config.yaml
n_layer: 13
d_model: 192
n_head: 3
n_kv_head: 3
head_dim: 64
d_mlp: 512
vocab_size: 602
activation: "swiglu"
norm: "rmsnorm"
norm_place: "pre"
norm_eps: 1e-06
positions: "rope"
rope_base: 33000.0
rope_fraction: 1.0
qk_norm: true
attn_scale: 0.202
bias: "none"
tie_embeddings: "early"
parallel_block: false
extras: ["some layers without positions", "some layers without attention", "local attention windows", "value embeddings", "a smear gate", "capped logits"]
init: "uniform"
init_std_qkv: 0.081
init_std_o: 0.0
init_std_up: 0.081
init_std_down: 0.0
optimizer: "adamw"
lr: 0.00184
beta1: 0.9
beta2: 0.98
weight_decay: 0.035
lr_head: 0.0145
grad_clip: 1.0
warmup_steps: 451
schedule: "wsd"
decay_fraction: 0.919
decay_shape: "linear"
final_lr_fraction: 0.0
batch_tokens: 16384
seq_len: 512
doc_mask: true
train_tokens: 130000000
steps: 7935
dataset: "wikipedia_en"
Each number is 128 + 32 x the weight over its row's rms, rounded and kept within 0 to 255. Layers, rows and columns count from 0. Numbers have three digits each. The size before them is the row's rms in percent of the matrix's.

# up: layer 9 MLP up, 512x192, rms 0.13, rows 57-80, columns 0-191
# down: layer 9 MLP down (transposed), 512x192, rms 0.0993, rows 57-80, columns 0-191
# gate: layer 9 MLP gate, 512x192, rms 0.127, rows 58-81, columns 0-191
up57 103:106101190093151079164098116104108138127156146134134153055146162071140162139195160132109176100106046135180127138107102143112071136128109107121134140133168125115100123118120160119137136127138121141132143163185076169132155108150155129188109130121109143123139156094154125091189080116141155157107142159088128094089109143158122122156082144115191152100166164127165095103117124185113077185140142103120060059150201089160080126197052116166068107125172138146141162124158115104093143118110081126078107081143141127145075127203115109142169151140074091140179175196147103131180136128153130119
down57 103:131109157088158138130123105108133136127115113072168118156108115102160109135074131091192175090136112102219136154135125140143065151140106118152115049190115146093187138174128127089093139073135123087160178108055125130143108091139163181152134125206121144120099160136106145134116152094074144078063062111157134148148111089085122155114165103115112164159148199105125109148094152126098162104134138132152087141194159126071160142081197164110079135153104123129139125102145143121147169111206094162127130087121120161146129161173105114132132080086069120103172128190077122105107114139134195141
gate58 098:099120163078129093171173127052157097160141135184120119160109153153188085105158107120152141066053077123114101189088124083130153137143108198133124110140163116150124147157128127160136173107087133119137136121147179142138112090183129069130162155154166179133068086123137092078113170135160128123095132150134129087153109094096144106171117106081108147172209153125114160054089173137101093151166087101132164115116114099113112111110160088141118112090071092125135097115114108113143100108114080145199128076105080120062152101136152178106106128101178136147188159161106106097147170088193151124
up58 098:132139130117134156088133100111130113108166142136160106113117100125179096124132174200127109154131144030102129122128126169103083098141092133127108167123103113160160167097160076101149143116082146106123101117112140193151107148122113198123131131144179140078120168183094085111071127115086119078126165080105128155154118132100101086131236065128182131159165157139106150126108137082071141157166117109166136110118162110113102097134126046117062136099144085162126204082144109136106090182131125162094105107101092128126114140144199141114083107129155048099095141203154090148095168146158114134
down58 098:117212108141113132172132107136149117123113145110143162057110063089124126137117186121148137135131116125130150103108077104101096139139149131106097104112166153145136159168115141096165194154125148149139123109138124112141165104110150136137176141130165207125121171105186118145093060137124109133060145152093174119160118160169147178127078151128112162158110077142149139122184105161070156082105153111115121070086056174135206118052101123110098150076082154121170147141096148082086058106158094160174130120145156147110108092105090136076093113101146066106176146144104156160162079113200123102
gate59 101:138117104112123119166097080132144057130151108108170135091108108138189094075162106120152123101086164112089121150154143148094123163118123124061131094160180134181096162126096186170158121140113125128149139108119187151179146107110126139111138162163165152183131134198080132081176111118137173123162099087133110141116103115112138126123175179168165160194145064134174134133091149064139120144174078118120143072110082137107097123021119152116120143062135103143102131101133120180175168133197114091080103120093127138095152117171152161172148099091131144116177086103125145180143109123215146149
up59 101:162149129170156117081158128095076084126158136143141126187075144131155169130117119166103163118142182120087156128086145129114113134118099167112115101172190119114092160146149147195086125080110162139079084118157133142142096177050094118120165103122197126095081179139109164103130115159102138102153113098143164172140163186115107141093176075083137071136133109163105077138144095152140121099141097096157138090100143090128127107120113134076105132067147108143140127149184114164073106104155102120182163105178132139085198138146150150187007115118132071123119134123072139170118156128127181161
down59 100:045110101147133140184146129130145125167107077078174114076111115178143115186092155112105131126074160106124135134155164094099090099148133120088114153029143091122107153143108098107116162096128131117103119131158094142178145118176143091095129141085112174122112168083133167158082166118164135133131184089086061144110131145123128092148122162163081171134098191112159166123090129153093068141126135080046142120088105119124103091131114154136177126109156134087144154172163090111139140118143159073179104110129163143186052120107168099192141118112178129103150150161088142048098133144159164078
gate60 098:190122159119136131227116122058090114136084125130133119095120109140075096120134119124143128155103192156117176148093134114104197159100189136144157122127120106118182136092114101108111096100142117149078140149154136180162099155177138126167149188131155096096165140170118084137093156121136155169119146136099115145113098139199197096165107111133118185121133099135127127176103195136106113108132088077145188167099078097121084149161122082111151114125140120102159169119162076152131125105165111103050096133088095090117110136072153186108120143162086179175052112109147178167192078139128152117
up60 096:153181144122089164085101116091108155129111158160136064142097114133148141153144140142194132151109091139097109154126070151129120151055104174103112083072193095121157101110157218084173139138111158152121176156123120131164138091188117130161129150106111082125173129167107172097069113172152142157078133178165155087106171102119099167118112102101124119108152189085115165160074124129156154114068175196129198106146085142128132167090155155141102120163144060140192126106117099100156154127164165067137095146098106162101142146066138137096106181135085108139126119120136130140108153101138172189
down60 097:173135111113085133154104143102139129130150091140122140103173137150097117083143151116161177156141109151152141144140147143141108137100117142145124179118113143179152191091143169156136083120105068115099146217075136116152182155106142101083108137125153171097086096139170155138161101111138117110078125100147099097110107148111093132167176224106110148148131138178197080129116100093130078073118105143153139139133139131108192159127084138159158081169160143090114206148139182153049114108150138076163255160069131115165117158115142148093146104171148166123128126141111093117110192142128117099
gate61 096:069099081172153132116141179111113142128115135172109073106173165093159151070142149133110122078194082087178142152077119116136116141137125197094168078089181101138156139138127168187114163116139150147109103125151106111170126109170109058158084160121156123122134114101165193105041103075151115166125126077113113145165108146108128107106117135134121081072148078106096100130076157095094156145139152133141126112108102091158117169120105069131111140159157123135132124092175124146084151156154143162106160063119185147156185079159175085162142179120154111098128132165092208184185124128131140165
up61 098:159096141112138084137113106112105160157128151135144097129117162094110121109042110115174126176094103072150141111111130105150148135070145168155102197110151075170067125138111148140153126193123067131097132113161126141117064114089107139128119123158138179060098153075094112093089086140152174091119159124109127082097089076147172177098095178122111094141171140143070168121144086101147177078140147107107101186115089102208158080116154185105112132114186130117115060122134184135166114151129127158128112127137209130160136068116126153095118080145146089139171174128100106123111105162137178175
down61 100:126158115180119113149125142094096159147112130107148133084189113132134131112178172130107113127075128117202136135155145122139150108095099146120141141178109107123079216092128142149132177125130137142047123118078200121145087121108137144075090104072150126148160128108128144122098074190116112134098090093118169111131184181135124194161133026091129116165084184135101132193071083120137127190167136119098119096161147134141042124129161123131172138027137172134124124116131177133117149123112147131107071137121109127128102103145098118138129177127072148131130192140071156147130103072131088120
gate62 102:168063164097172113158172125088112104104137119118099155109062123118139097126129090113185110196042168119135175130072087079166129145077153110111179087182109107130116121093153110139150129118172080118129128122154167102178088075178139090139120161194166165146160119200095136226147100150101151092146092176153119097133161093069162149131107124185122154175122076129094111067158137146075084084132155188154108146125121124155124144094148140103092172115135094160113074151077149172153112140145137133124167151140106119164129175138154127113143092144096144108121171165104177112144121149135154103
up62 108:122151154140141154175132105150085168110100118060094120078118143111100116156075088133122120141108103133112154187112091181169156091147142099158125112133124177068135101078132104116161100187129128082191122111149206144081169124146117073086073099145138106135142112167126079153104131134113130146105129114159100087145132152097149064188134177141194178114095130123155083166172113091150140079118178150174147083184174157134143139113138106098085117116063154146143135091125083204148172116102125180071138125161106099133100087152128138119138160092120154164147162156168218187165149118148108122
down62 105:096144131157140177128194171069092112042177155130099115169100085174094159151107144098111127062184166125147169072103127135190120133138134103200133156154174135147113087110129129119084160137165166139188151108129082160108196162126109202156105135103099086090068113131119165142124096123136118142114145143164153184166071121104111092121162113077077135124067166125128085132105189107142134033097096124135112045123098149125148093136163175142130093077127119171182152114137139109159101134178074134154158121132124176126128141125097117142147152110093123099116153145128136149140089086113094142
gate63 101:153062064156090122177137137138173143125123180105152096091111091174106102130117116196082128160107131114106148102071156102117116157123164150160176071116078143183172143108124125087189200104141112184143175148062161106080177110179133146127158195128121064179150138131115091134115128135090114113121121137114142169146135108150150099117112140137140111160190145108087144147043108093143133138161107124155094114150109096098114159096192083118129100084130130147090137127179145145120098144194115127113106135123140084174169098211088179179101066141058137140140120156133167118161135099146116156
up63 098:131162152192151142113115120122154112122160134185050125167192109119166143121125139203134115153149123108144134160135092182139111131126142106119141097161063154113108112052135080160140185155110148134113142136159124080112142125146103085189089164148081159118121150152134123078115130103137112161145146163107170065112163198126109139136092149111089126092151117081077107156107106143105142139153128108113085120102115076092109187175075112155147093091160139088179129160126148118154072106125199128138035085132093129100163132143112092180117117169077160074153163115052120103144150152184060168
down63 101:091149115120114120098180137112117185197155119138121111158023156135105161102091097127125132141062131102178136132109098093142163086185151172178191147170123108115155124139110136137147112148112142101136129126161161100139136145169127164068105100162104056148136122106121084136142126110124139160183153124117116165106056084111137078102144142123127144178103103148136165070103065153161134078140156154135134081130106112092149195124164165158113166120132132137108141118118098153084116135083121104121113143207137099239092148136125090097194143121146198178090115065093146124089113148110122193
gate64 096:083102131153152178116091086088114126154082174128161125152135161169142105083156161113129174165136096174129151115066129163182090102131173095167148123177128099152059118122118115106134225142123139059161117130135101125176080160149118095123105121118115105150066099160111179131164111146100135129103131148094061186157153092110132156166159173091148130153127105125112149099105166131071077122119170110185045152144070132150152159154136152092098067076122123137184095125114145109155105077183137129098175165055158161140112140114140085107119102105083169165122114127106148150147056133112130170
up64 098:143158098119107138105091152127101089157087103120183080144088088155103135164110111115161120091108075127166095226145104113160120153116154129176078061095129119149112136127101132111067105168132143170113116092163143146137129090075151066118136144194117085172152134093074094143141108103143128113143090183118076112140177165132143104158083142089066148122144151078109126117107139117139131130218110168113110159149106079155112089100207129161159181202175134138155157104119144130155113174038109151140115096191090122133106094083120132125123117133144187119090110169151133072085121091152118137
down64 096:108067107140070130121135141106110122112205156115140116193166151124183086114171131135085126081103082094081091141132107090116111134165131134197123136108153185145088167134136106133140142143106119141156128142144077089112135124121068143145177086096143117070120085138150119107101139092193130113148087118137113155071084127135116130079095069098088077108132131167099130146118141130138136114099126162149155116151159127138080122080163154179146119062166110200135086167097191113109101087186124135100159160138087194110139088115137148147089183138161168117117217185075110098147147067143192117
gate65 106:113114120188131082069134127157115119078114155135141091105126138127114050066141157150137130131098105099130081131145156116140150170091182145162151125168168119096103130148136151167135132187188074102111061109139074107109152064124149116210135101172079108128089082088106157127151149105116146097155150138063166132137135088160133128146118128097118076098116158105107152055043162151129134161089158160116133117152131166096160127136115164144170168095178127092117150030080093125130106079128138162141155123086126177113105109136207141092150118152144111119139157193102155171140186176167122123
up65 110:162123164097153152159147119103116150140134076170094181100135109144147101116131195086220110092091137118133122162097085152153146165123144184128085072148192135094132115125105113110167154136125132128124086130080070169150100130123151155185145026059135118151110125120154120153126139144161079129148135099113056108145146104109137137127104149147144204092140160197100100119134123151134112106129132135088114111157091119089075157101184154126209175164092145126147149193150116123130113122116175149176184158156073124145134186053084157140111105098110101128128145165129060122091126143123180170
down65 108:142107168111121186167140165104196172112097162110159111103074131113158093106116104147098128155111147115076168188105066113189173061149135118099106104132149159099131133112127133087185065112133127135108172135148141103116168141180143130122154097050078097101109143090098152100165120141144127073121160140169162117155150158158121110128087127084063146096140125183206119077105141071176097104074126127128132111120110116183143112093140123158165164147173136153137113187183117138155107120057192143157069103145126157169115154119123083098107169176066124128114127102106148102200125124154157174
gate66 104:110062173114129165138176091120115156179138227155094153122110142111186135078150152144109103064140141067132153105127112069119105117130098123113163070143118160177170138142102099134186126180100089147102129087120110131160166134143091115104086132151109152142114059127148161143134114144118125117146132069158087119105102103162125133080125170095187168147134085089127174086156158069078139177147116098121136050083150131104140158184116119119185128148108149116032122114120148096114066107150081177119084149108146118146135150124186168108116106121059133131147164110121143100169143198078113145
up66 105:198163142121172165152078157078168193113166071118156144118127129128128141166139166106082160156081164148133122093118087113122116131123108158109109130122159110148082121068093174142140115144146168123139068195164139095117113108126122141118108083110149125161099124096163138090138055117177139156094166172199128152137139112152095117170090058115142184091124143128111145104171144171131138128219131121159119113097075162104193119162110092108088142162144094094103135165167096150082059167164084064101170173131185111130109147171161114131140110159102189113161130178109057116150144147114140119
down66 107:133154117141134114115169088182178119065068093091194113107194079221166180134137148135153109123159104153105126135063163057090088166054135159158149114107081089136131162083126063122141156153099129137112087109113106124110115123159089108152132131089119096104089133159119101093110136071186106190127127157101133153101105135102132135111127143132118138133152092073125073092141126141113089069111126167177126051148109156128116124158110070159114130085178170125125120164183163098122117205127132094137125124175138097111116099148161096179154150149165140202100176126117069118160107131123132137
gate67 106:168087101089154159098087121168170121180179110123155061132124075140118064134150158101186149133202201151135164099196090107126147172107175136142139122154127132154113087089161103086099137117126123173128107161092184097133160110107136151112155128152180088155075130121071124130106137133152143142192086129137127149167103055147156151123054152120158153160177101148108123144126155155129153175132126145099086167189117173061135091128162117172170126151120118116144145155093125167164151083192076117096185129117169136153100179172134130127056081166096081127132125113067140128108126138125116143
up67 109:090151132091109106139188124125132176114099131153100174101105085089128111116126091202135060125097078085133095144180099108186155148141165117089104137088121123117127173196095152170076113143136127136159138149101091083142113125174182133132179114191119135175127130165108149127123123106150114158097139118135132136085156106122163103087199121123067134110113133100171145194118109109159120091079112059175204161147134116122115125079103140189201124117147166133124118095102125176134124125117175130132129157107077121064122147131145162117132187086146189141165102176165100165113116202189140068
down67 104:090169139152160105124184080106169121158235147190085125108146133122121099140180126170100157115055108120112101106122125120077130108067167123146140161137133095194141123097121141171190093150144120136182180154082135100095120181140131107097137118107160123129145094170098169129082133189071098113106205113134112143068113192124165159074133136130139108108118147106131112150091036105126138115122070175161082145094113128183087111104158126134100141112134126143150134137154159130086204082100117133154144134117145172150123133121154091059065135136147108113143141155101148185152086128111092180
gate68 101:070106173106151097182119104175157147181135149151122107163180106112166142115117059144123193135110118148128083170180106112099083117107170119131122086143096144111095134085164191136192133158145108133090094059147106080110072097172134166147075122115108075153096109069109127114199105093180166150174135144144130177118094114114096172129078165134129147104101115114124191090092104069087098176148114116181154159131155127108122174170148134109119178126134107131154193115179125128122056148159149140098126135104116154122142138088119173145167163099163099086146158139111094157074121205123100154
up68 098:079090122109095090072117149158158110127137075127113111129067078188091103101141184115147113061172142100156157161151152153194096106161141166145149138111106136102149188146160066125103101080080138192127161110076078157134144185080112148116154141138134125105110137095117146088099113116133148088116142144134105146141152151169128172140151137071130145102159156113125163135100099153165098114175122178097099162143187082130169139071100056175136156114083174108088147129138110079131099159183186111150125075120065155169092175081140116147142112133111116111084062117137112153062159073144143093
down68 101:134146088077141125055106123142117107115087168142149194156121095125157092153151108160101191162109182134069112111131162057169113121159114186138171136124192133167154041092141106121111132125104139164126155108130137137118172093095118137142135109151115160105129111146189112182124046109117109155112111130119109150105114116074119087131139134125152151244101130115105105087164135087135138086095155084064112098125146134154092136185147160170104079143148109161111075138072109191061128148153039111112122159169161082131080126111099088143135097131083154125102118156138153173159134125112112099
gate69 100:165147085072149153123083103145134098100045079120109117188143100164189109089112172129104176095112089098112097105131138160151131145120110105159155101127076189129164103138100079192150114166187139126207167149123114132195146158092198117149089097150115183148136135096100123107129099122109193129153164147165098126173096139130139141094117166149133109203141113084102122124095181093132161156123142112112178139107074122140179160117123143116138158116166108111101070104061067125124116077167136177142086090146130102103105146117111166167154077124093140186144132171099090156149098176150176147
up69 102:135109153150127150105165109088197088164122148180184112126158129096177117046153139122086179098124141156145140144123132119125150124153136119086157105177100165147071122130097102205153124133170202172167154144131106126123158097140173064175124127122186166131165164131153073063154114098110184151130051082097145145116102119117131184145117129090104149107152152067098134168090120094101097106107146101079133137130077104132177130130091094139103105168213158155145065102106109115116099143072101145137137128121104118142125104175107150171163119193168162129097107125120106151068115065154162087
down69 103:110105120056169123137079104136191117116130118113076111102111124118147104129163153173135196095104172139084085116134166122163149079124102161163127128076120096169132108150162145123147090117106114115100165127117112102105128065133172167172103113143148109158133169154104183106150148180134124097091152097143157138198081140180155059110130092137112104138119161105111124194093195123169080136115082200090131123062077079158133174149152129166102148090165153111108121076185058083130126085114116176135168162158118172126162130118115186104085113164131111122073128115128116154086161101135157204
gate70 094:103163060124103126145125108120173152121050098105109155131163134102106150101102106104139142182133150176147107058075128197146120117119122142093133200091088108169101048170104186092100094138111116110096154093109151116078147103145083116164100139125129148102098115137140135139173115177115097088137114168126193138117112096140142176148136163200183092047137128164176146128134145085106171136108139107143133059133143159080159182198185162100110064108124107117139182087095116134105098112174104130116086134085131175150110097160149106156155127183152090146139122084097083110158136168131096117
up70 095:116115113119102174143142175131127088108153104166191142167099176125139217149080108108110184151191162130132098099089117156106168116134103132164180116110091156162129124170083066149085107046097149117118167137144163140063154123097149080125193117111132154156118124158143156135065129145149094072095105096118108125121085109121069147093121115148118117179126106151127101091160143113120127109101088110108145176152091134198172114116171133133071129200085176084088136121156187103072105132162117126127090074077123125157121078139139123132155141158151104070096108075112126200123125149153168075
down70 097:138152083121086133114150080135176140107090108113131125127173179102105151148144140111167149116162151199123141100094095112161086108060152139143150119150164145131069119196103042134096141146162196131154126068169149105145067104129144192129144122128105174096099125158128124087140120089133091127149127142134095115129111152099144072060089135081111160111159118077103120154125133075095079111184078173143089136154134094172092079145160116144201186095089133137118127088164172101158120166182154079083172112085106115166140117141137146112101227167107141157125076125123096124120082117121122160
gate71 086:131160143150113123116105106122137103161096112138089081111176130154089164152160106155134110148115123098110154158165129125125160117175123144128130054173061109103160120122134145159137111164145101135109124146086120156105178119160163045104085170145133148061121135119153159096139188078089137163158150090152137115111137135053165142111139084139110094108117062112147120106176104119161108174061135136125110130114120151173118171073121051154138087140061109147187126151184154123049150149128161117122095112090165106119136107166124088107053211129132117096134093128103176184200093082073139086
up71 090:133132101118188110137150023089129076076122129139159175109094163141139104144155088086111160165096119199211189103101152145089144138082115117119140152099112141109098121153154092120096081033109127135106170120152072181090107121112079140121152167107153094132142145156183113118107145142098057199080121116093136153147138156122153172135137133113163165122103138151139101176081115109124076107120113087181138154138141082144164086119095104088098139115139118152111163186105097087130134107101123143127177128098130116091148061100079125159105146072160206191115110109145112138102108096141159167
down71 087:077107130074101129146112136145104105147120102091183113149126087117132070149096189170184102158117156114129086131143100143085154141102094114114117172166106086130123119128102155110172160124130071149147073125167143125080103087186100143099144110178024154160153089121078178075170126161122153121168102090132113137139125096107090106090123117126098113165185110071064195138119213151134166143140133154135145140195146190120103151143156139128128154161135084095125117093118115114100160107121083117142051136158138186171164094145188105108070105198127056113154122094132118129112134104103112131
gate72 103:167173092069161064180116138124197103125120104144125061168138155184137111133116179126162112156104131151076067094106138165130131174129148089166149105100112149173058135143059134158113128118133097124105114160090162111094187120161124144174116072145082108178128136047104162129068132066109132124138160159162102158163111125157135124148099167071129115125124165092082120120103104132130154176093103068170166150095144139157136103137114131101181173188152155126165108093129123138121058097166158103161105136077149152111060136158086176129149130167095135137173094134053165119130122167130121136
up72 102:119095101087126118105111071095120126204178134130156088164126132203118130138090163103154122149108106118085099090131097070110071143150130137168124149118108062099132178190070098151175167200146115105144097181144124108119144111173161111171120083169069170068134108057118075120123140151112084054080118145192106124121136133162190162093116165108149116139126139065148082129092106133121120145107163149188144086145134128103133166143130128110161160105096099192106150160148118152133106089118175135145176118112164158086095140106104108149112139154125084090130182114117177171098059156134131086
down72 099:155180125134133108040138058080100120133188096171168089150095072141130123135126060102154167120151118122150155145128137071132078150138132124153093120085158151153151164114126144105152067160138155139113122144142181111151130160190135121144126150129138176120106118125141155090156138222110160117096147179102084149113207117106165125168129098113081143073081169177184119072081107094096094069113104121138111153124132166150151107120107147047124150168123165145158133162107124119112169153110122048140114140117146077150074145065141059119095141172134158111108171127091166105125153169094100142
gate73 100:125135088137102103173091085104162142152119188086142136110184148146135126140107128106102070184144146104142146168120183115163129161160143109075181126131047097181120080168127138104165146125191120154119145138128079152091104188110167039127131139110105150151074074189129166119139106100074121117142128090177159151134065180145094105095126135125124122118140070118163120135148118045113178220132090138081167136123156077109116104141140145122146125090107167103138139140135159151077139148137113139098098084173144179104180154152102129184187174135140130078107161154087138135142088163100110157
up73 100:161158120164091162122163099124171149125112144111153142168101078072061093088114123098167086115148182173139108091130086103144115130141167120126159093145115127120182119105123136078201126134165068143105123098088111128141132101131184130141140086153145080113169128143100126143095101119094187141104121096147083045126129157160064122136141148141148180100128107089101123156107102098207143184117108179126143140124089153051114094148138049113126164133091134185108173175141106147097101091134078122119114088113075075105140145101108151172072072160104104159139095187126132080110163167090079084
down73 101:170155144137100149134137036152091072098093184088114136116109137122110117135136110134124095095073158125130118123195096118197102135121173151113151089157150090071142189160072110121177137095148197168136129183141121122067132152142130163135184085129116114161127126067115149113102095138212051110136098170092110094144149099147125074127113097168094177145122109204121111150151161166157217148154118126103075117116140135137152129127167133159109070078130100120107186152185143136117111078126120126095141168099124141138132074167167084113106153139141068078156097126095126160093116145126099129
gate74 095:121109140077118136084152109126163119117092108152145133086159137095101071176131124144124137187103123130115132157122165122090133150117143127151164158160103126141150115146137165140119108164132058127138142075079152158106180103168086102161145118180056117175122062159123133098104129107079087106154134156120179189034141185138183112133131168148161095105076118113144153109148099127162092154123168125131167072139216079150116126110111094133167104139098105084143130067094112145072149125122065096099096179118079125066139117151152145077190130067098185115138109114156111095129072169090090093
up74 090:158139070104120081161141138120186157118125115151089105105212146125112071125137130122117124143111166171113147110139155115113103095193125068214130107128161134107096136154199129138166107112140119071117092138117136074172093178185109100159185186120119159122133066192113172116162173134159157071106137092133184172094163159120157121127144169168175205127140097077105124119102155149121074147068137129165145171111090135087150146138108144129081095158153103104118114103140154167087095097101165111090166123115156136148159133104095208131138149082148178174135124161177137147150092083109145104
down74 091:167171143172151126118156114070099113105154146179188156095088119128149170141102203085103133113165132061095094112125082187130125121095097112085082085108164155128077157132127116116125151140082155123127116131151144114118089085112129135097115135125173133116121143126140187118107071124145160189102109140084128075161144084128139134146151079116083137137142079158096182127114089162090162109108112137134088123106062155131099115147117115090112175097189190157095161154197153093144109163100170113178107102144128144124124171134146079094098107164111094139141194112076123119072166089184244117
gate75 094:099136051156143097097090163153182097153063107132079092121098147173100086109032144148175129153166096178201112082134125145203134072114138129142169135149153146174098161127161143131195104116127101081185125096128075134106131118151085127192180134141143163096124094132115113159138174136155142111137112137154105134072092134146147134154107126154143103104121099140150118194148106085180161120095088088162162113112123116114170105101158134189102115129133181160142112123072165187113096088117098134151122194123152155078116080105092148146200131113083094146166084161088093159135099127124141126
up75 094:126142131144091157074107103043177122150148136136138112079112157190150124061094097161168127112107100094142146122156131129228142140152131164139085147187096172133128085088135124133180119124124094135171089098159115121088070137142135174149162130137190166156107132181124162123139111120086131165104133107087134134107103118125158184150149095173145070150102075142181111128129115124117106072077071164069123123113150147078130117113161108139194161116133160088081077092125164143119126189151116137073161180158086131155153133170184176102111046100167121140110086125091138108146123155149183113
down75 099:106090146098101113096191103115153138171091153128145164099086147097117175146117149102128122185162168147131085088098161155164117087098130087085178097142116165076131137152117101120137095127101157126061120067141119121202156096157146112153186125112109088110110141121084144097196153076156163139106098117178072094117125131062150142148092206163126122114102128136134157120153048127118072153146129096192176113118102098158099178136123128016131134124109159166129133106104124082154135116113114179114138065184191146125124124143093149149152152131053159122182145113115125135082128084128129163
gate76 099:141162120134134107179179133184117133150197097146106158142130132119118104117153148049181148126097180136124195080144115098177115151143158140150150155112146124135123179117088058144189159127152075152155133128145127159137171096180118148103149164205131115137091079123153147124088108087131113046103079117126146169059088078148116095090125127123144099151103100179127115060098095175144125081109138187143130108038083125101111113123090109143132150082119147123143119111115183094202115125124066124094128159119163131111146092099164156145134139122106129177103172136129125182129191154148186182
up76 098:152118124072105153087170108062099169162128127097128188107106145136092139127105112094128119070165077084159135102082154083140113158102163121182138115069105101092171099154162113111075174212165166120132097160079138208089093143132157142147131110099126104150132115112115160107130132125133103084141187131115146143173150149088148106140114125078165095118147089095108103083091136140183107144142158130202134105060159062127097106170104100118145159118152137135133134163115081100093127171075158133115151058122086212170151178122120205142128165140129131092182120171169138133147137142139115182
down76 099:179148129086152110142140124137112121145188138111127129107201123178139117142147136063128120163154133105070178154120160116150089112112112120144128117122151115067117161100116165098153128162128130113118183113114162195069151176147124099171124089088114138144090162166096215080176141083141165124148175089103135134152228119139205171121129136108143186109105175144184122131120123119101126109110176152099131157087086120174115072097146160166133108073049170152116135146095165149169157157086134115148103131097144111100064084131143099095169099135066121125125131132123115150139129099086165220
gate77 104:147138168099152116132094110184123079166132133089096185079114107197126148106154113147150166093135097102125156121143090072119120188130127115089092160133134071136102094156125160123121152128119128154118120219112098095172143139107172145138160083110104179127128197205124060131082154156105132131161105128115150133164093086104162137125124101110122082145143099122100150125150135143110197147107123133121135125083112164105111059179135068124183159099153104193114121131129105160168085112176099189112154146084080222147129140184181141074132108153127097118066177111139169160118131094133180170
up77 110:081096109120130117139166074160093094073096154109115116091122171116077173138141156117104122136121130173161178092142122162138144124098151172111148146148158165166171146171147105070150110137136116111096087106130064109198113142124154141130119138131167136190145114046121117164076135140115093169133105108082162145154105174083054098103111209065077101092131132138108162079132106105125158092139088117128100161108095156122103189126101167143094124164151145096158099141110123244176127147191117185113155155139093169101092123176139113153066110077148148134153126161158164178138132165135152118
down77 108:137123115139137099133153202168137174082107103129130221113166137110156100096105103114062176118107179150138149111083096104188108164155136118088106099084155136069129173192112119187127129127133106166150148091153089161159115142163120214151124090146164175184166167121108065159125093143129102148131145082083121118141129164169126173100130089150163144124162154122161158147141161116124129149177135172097065127150157121131164080142117166067186182165177169101100099195138184140102131128089155130174129097095083165133127093142126136135140115122136105130122156108067148200172164134112142099
gate78 091:107148134168159133093113129123124131118150139123154134146085104188181194075194165193083132116184099192138138123123093147124097161154110086134128100079127136165157123097094107130092172124164168145187088142103080126128120171067120110122135113116156099150109168078052149065123105171118114173201140175125123125138050118168118139106149145099142104167093133111097108097123082147169176145125154122121140157214187091123101097149121137158094149147092071119158099134130104119086084113172097144125109100149107182154160135098125111109134175108123066133117174143076140167064091081153157088
up78 093:071115132170104139090102109067126153149115135161157076089188167135174113129136116169132171115114125173173122140098112180180114136151152190136139142099157102128114175122148159138121097141140162129177105076150128084183063092121116127134148077124148184134109117116079125127211070111137119170097100108101127119097164116136128142099149126148160171141167164096135107176129119154069090204134160132121128119148110161127112054183098110123142049122154180155110168149145056164146077120187059068080133113117121093150119127122143171148123139095163073160106074157111186103146076111112116111
down78 092:158125104165144143098159145124107084136160165115152184159102147160109143085116139163139134147121179067161072129189138106157157117143152130149177118135179156125077165100140142145083091113091118147132061118128083209158089107102101152138167140101138135120097176172120091146121123086057126161150105132081097154083078067145164140106117113079119115128156147098129134129209095113093219176095144136118081092129073155170102077198132149117117192078138151117111104133116105095093152132103137077135125116109182203090105117146113112114159105083154128113121117153076129105055123079098140102
gate79 103:087177092103131096101124125086100123110120097141114163120110079114147160146097096144178074061134113087109092141153121148121150152130114163128135090145129142162057093182121135151128164175170108123192086180071099159150108043113132126141086072150121139156151127146077089164114096145095171111110118156149128119180126103100139153141115095114117105109115141143030106141145171155099100108111058171120156169085186166137126115174124129175148136187190117134140186115123090147142168126128156164159162142140101126129120135188154177126136080143148116127175103181098046116088209073125138109
up79 111:104124128117061121134115182172157167151107150122120167133075111134114128115114133108134123060131052092171146159208092077138107169117126117137072187097161160145110128111106089103101156153140108051159050121151172155158111111086184129141108134134100175166148146181107094129093055191129185163112123148117142129136138094102081126111127115130166136155163102124080175085085118141131120133152094183191091096124123102095086074167100142177119175189167158095115142173161103124102103152145118085160176138113115133130170099164131100129124089135083120135117206155126080141094186122128128149
down79 103:119151142153108134122141146146093176088116152122127144122105135047066137106109087148164141136084114162166146129182115139143158130079152171168116128153222206109104117099087106074136135128080103109164076142194192176118070119088156143103087167120168090107118113135120078143132117196109135115095149158132145137127126170144080102143094162101172096147120116067127103150170136146079103125137112070151123158112119107097116123114150143187117080161136182165108148111140124176107105087113103158073150118156222139118122128157090083099158194117076172166119103159197084132132108103106093139
gate80 101:125172117064237101129152151134142113151088122181135133105137068159143123086165192151179097094158164104129061111166135158153129163070136139088182144130160110106113097077104120120125076125134064115151165112141150117152104057143147177140108108129133064086180197106116086085199174105158153184133079105131085080137087103111127141144171136130104150186099114155120127078089157104160097138138101147106115114117126148109059094090150107164164125162141114133073184090078124186109151112168128158142096138068123147117161098153138138148089129170123115165109148135108098137130162160112119121
up80 100:079112134122108067073104123102181130155123136145130148138086094068167128183140105152109130149078104149120121116088097126129144170183166158098150141129106062134070128130121201139134115128101084174102105131089110193170132112161170124067124110117137162099106092142078137170065149166162076122180121113122134150179117116101164083142106127154104127095148061140067112134144114111087129096136117143119118151190133153155127137119144162081100151116121196104179188113105099176082105124107152146147168210155124140165206125099164034105159105185180110130160154137102137115108137077133140117
down80 100:148133112112089098155135133078157120152075118104120097113121128156169074070164153101121167134165131103100154127223146125181158144145142110126158088087131144123136110113091125162128152084190127109071124139089081141126087122121107123143181182121155099149168108186147177122102082118150134086155093066142139162115144144086129099192144160213047083120117088151121165112074104164114178135112116106130138118096149141134147104138146139110186154139134126142076144148153079117121123116120138060164109165164183144160062140102134103133105132192107085086124072137115169054123176201098117088
gate81 097:082133060134180143167156084100173122142117132091093096136117070074187160163146155176139158060123128122184075142129162174130135177104116066118132172103129156184162117109105159133134152123122179150176089143104103084046111116103136107169120117102181142132182149106153131045141109118139110153139111158112149140187146155180093093174185163180110144176122135137112125073150143083099137083124134151165155125103134153147127148098123158075088065138189120096105114126135133135115094118126111132122117164155087094134167105121170113114096160094135111160140180087084187178087132154157204137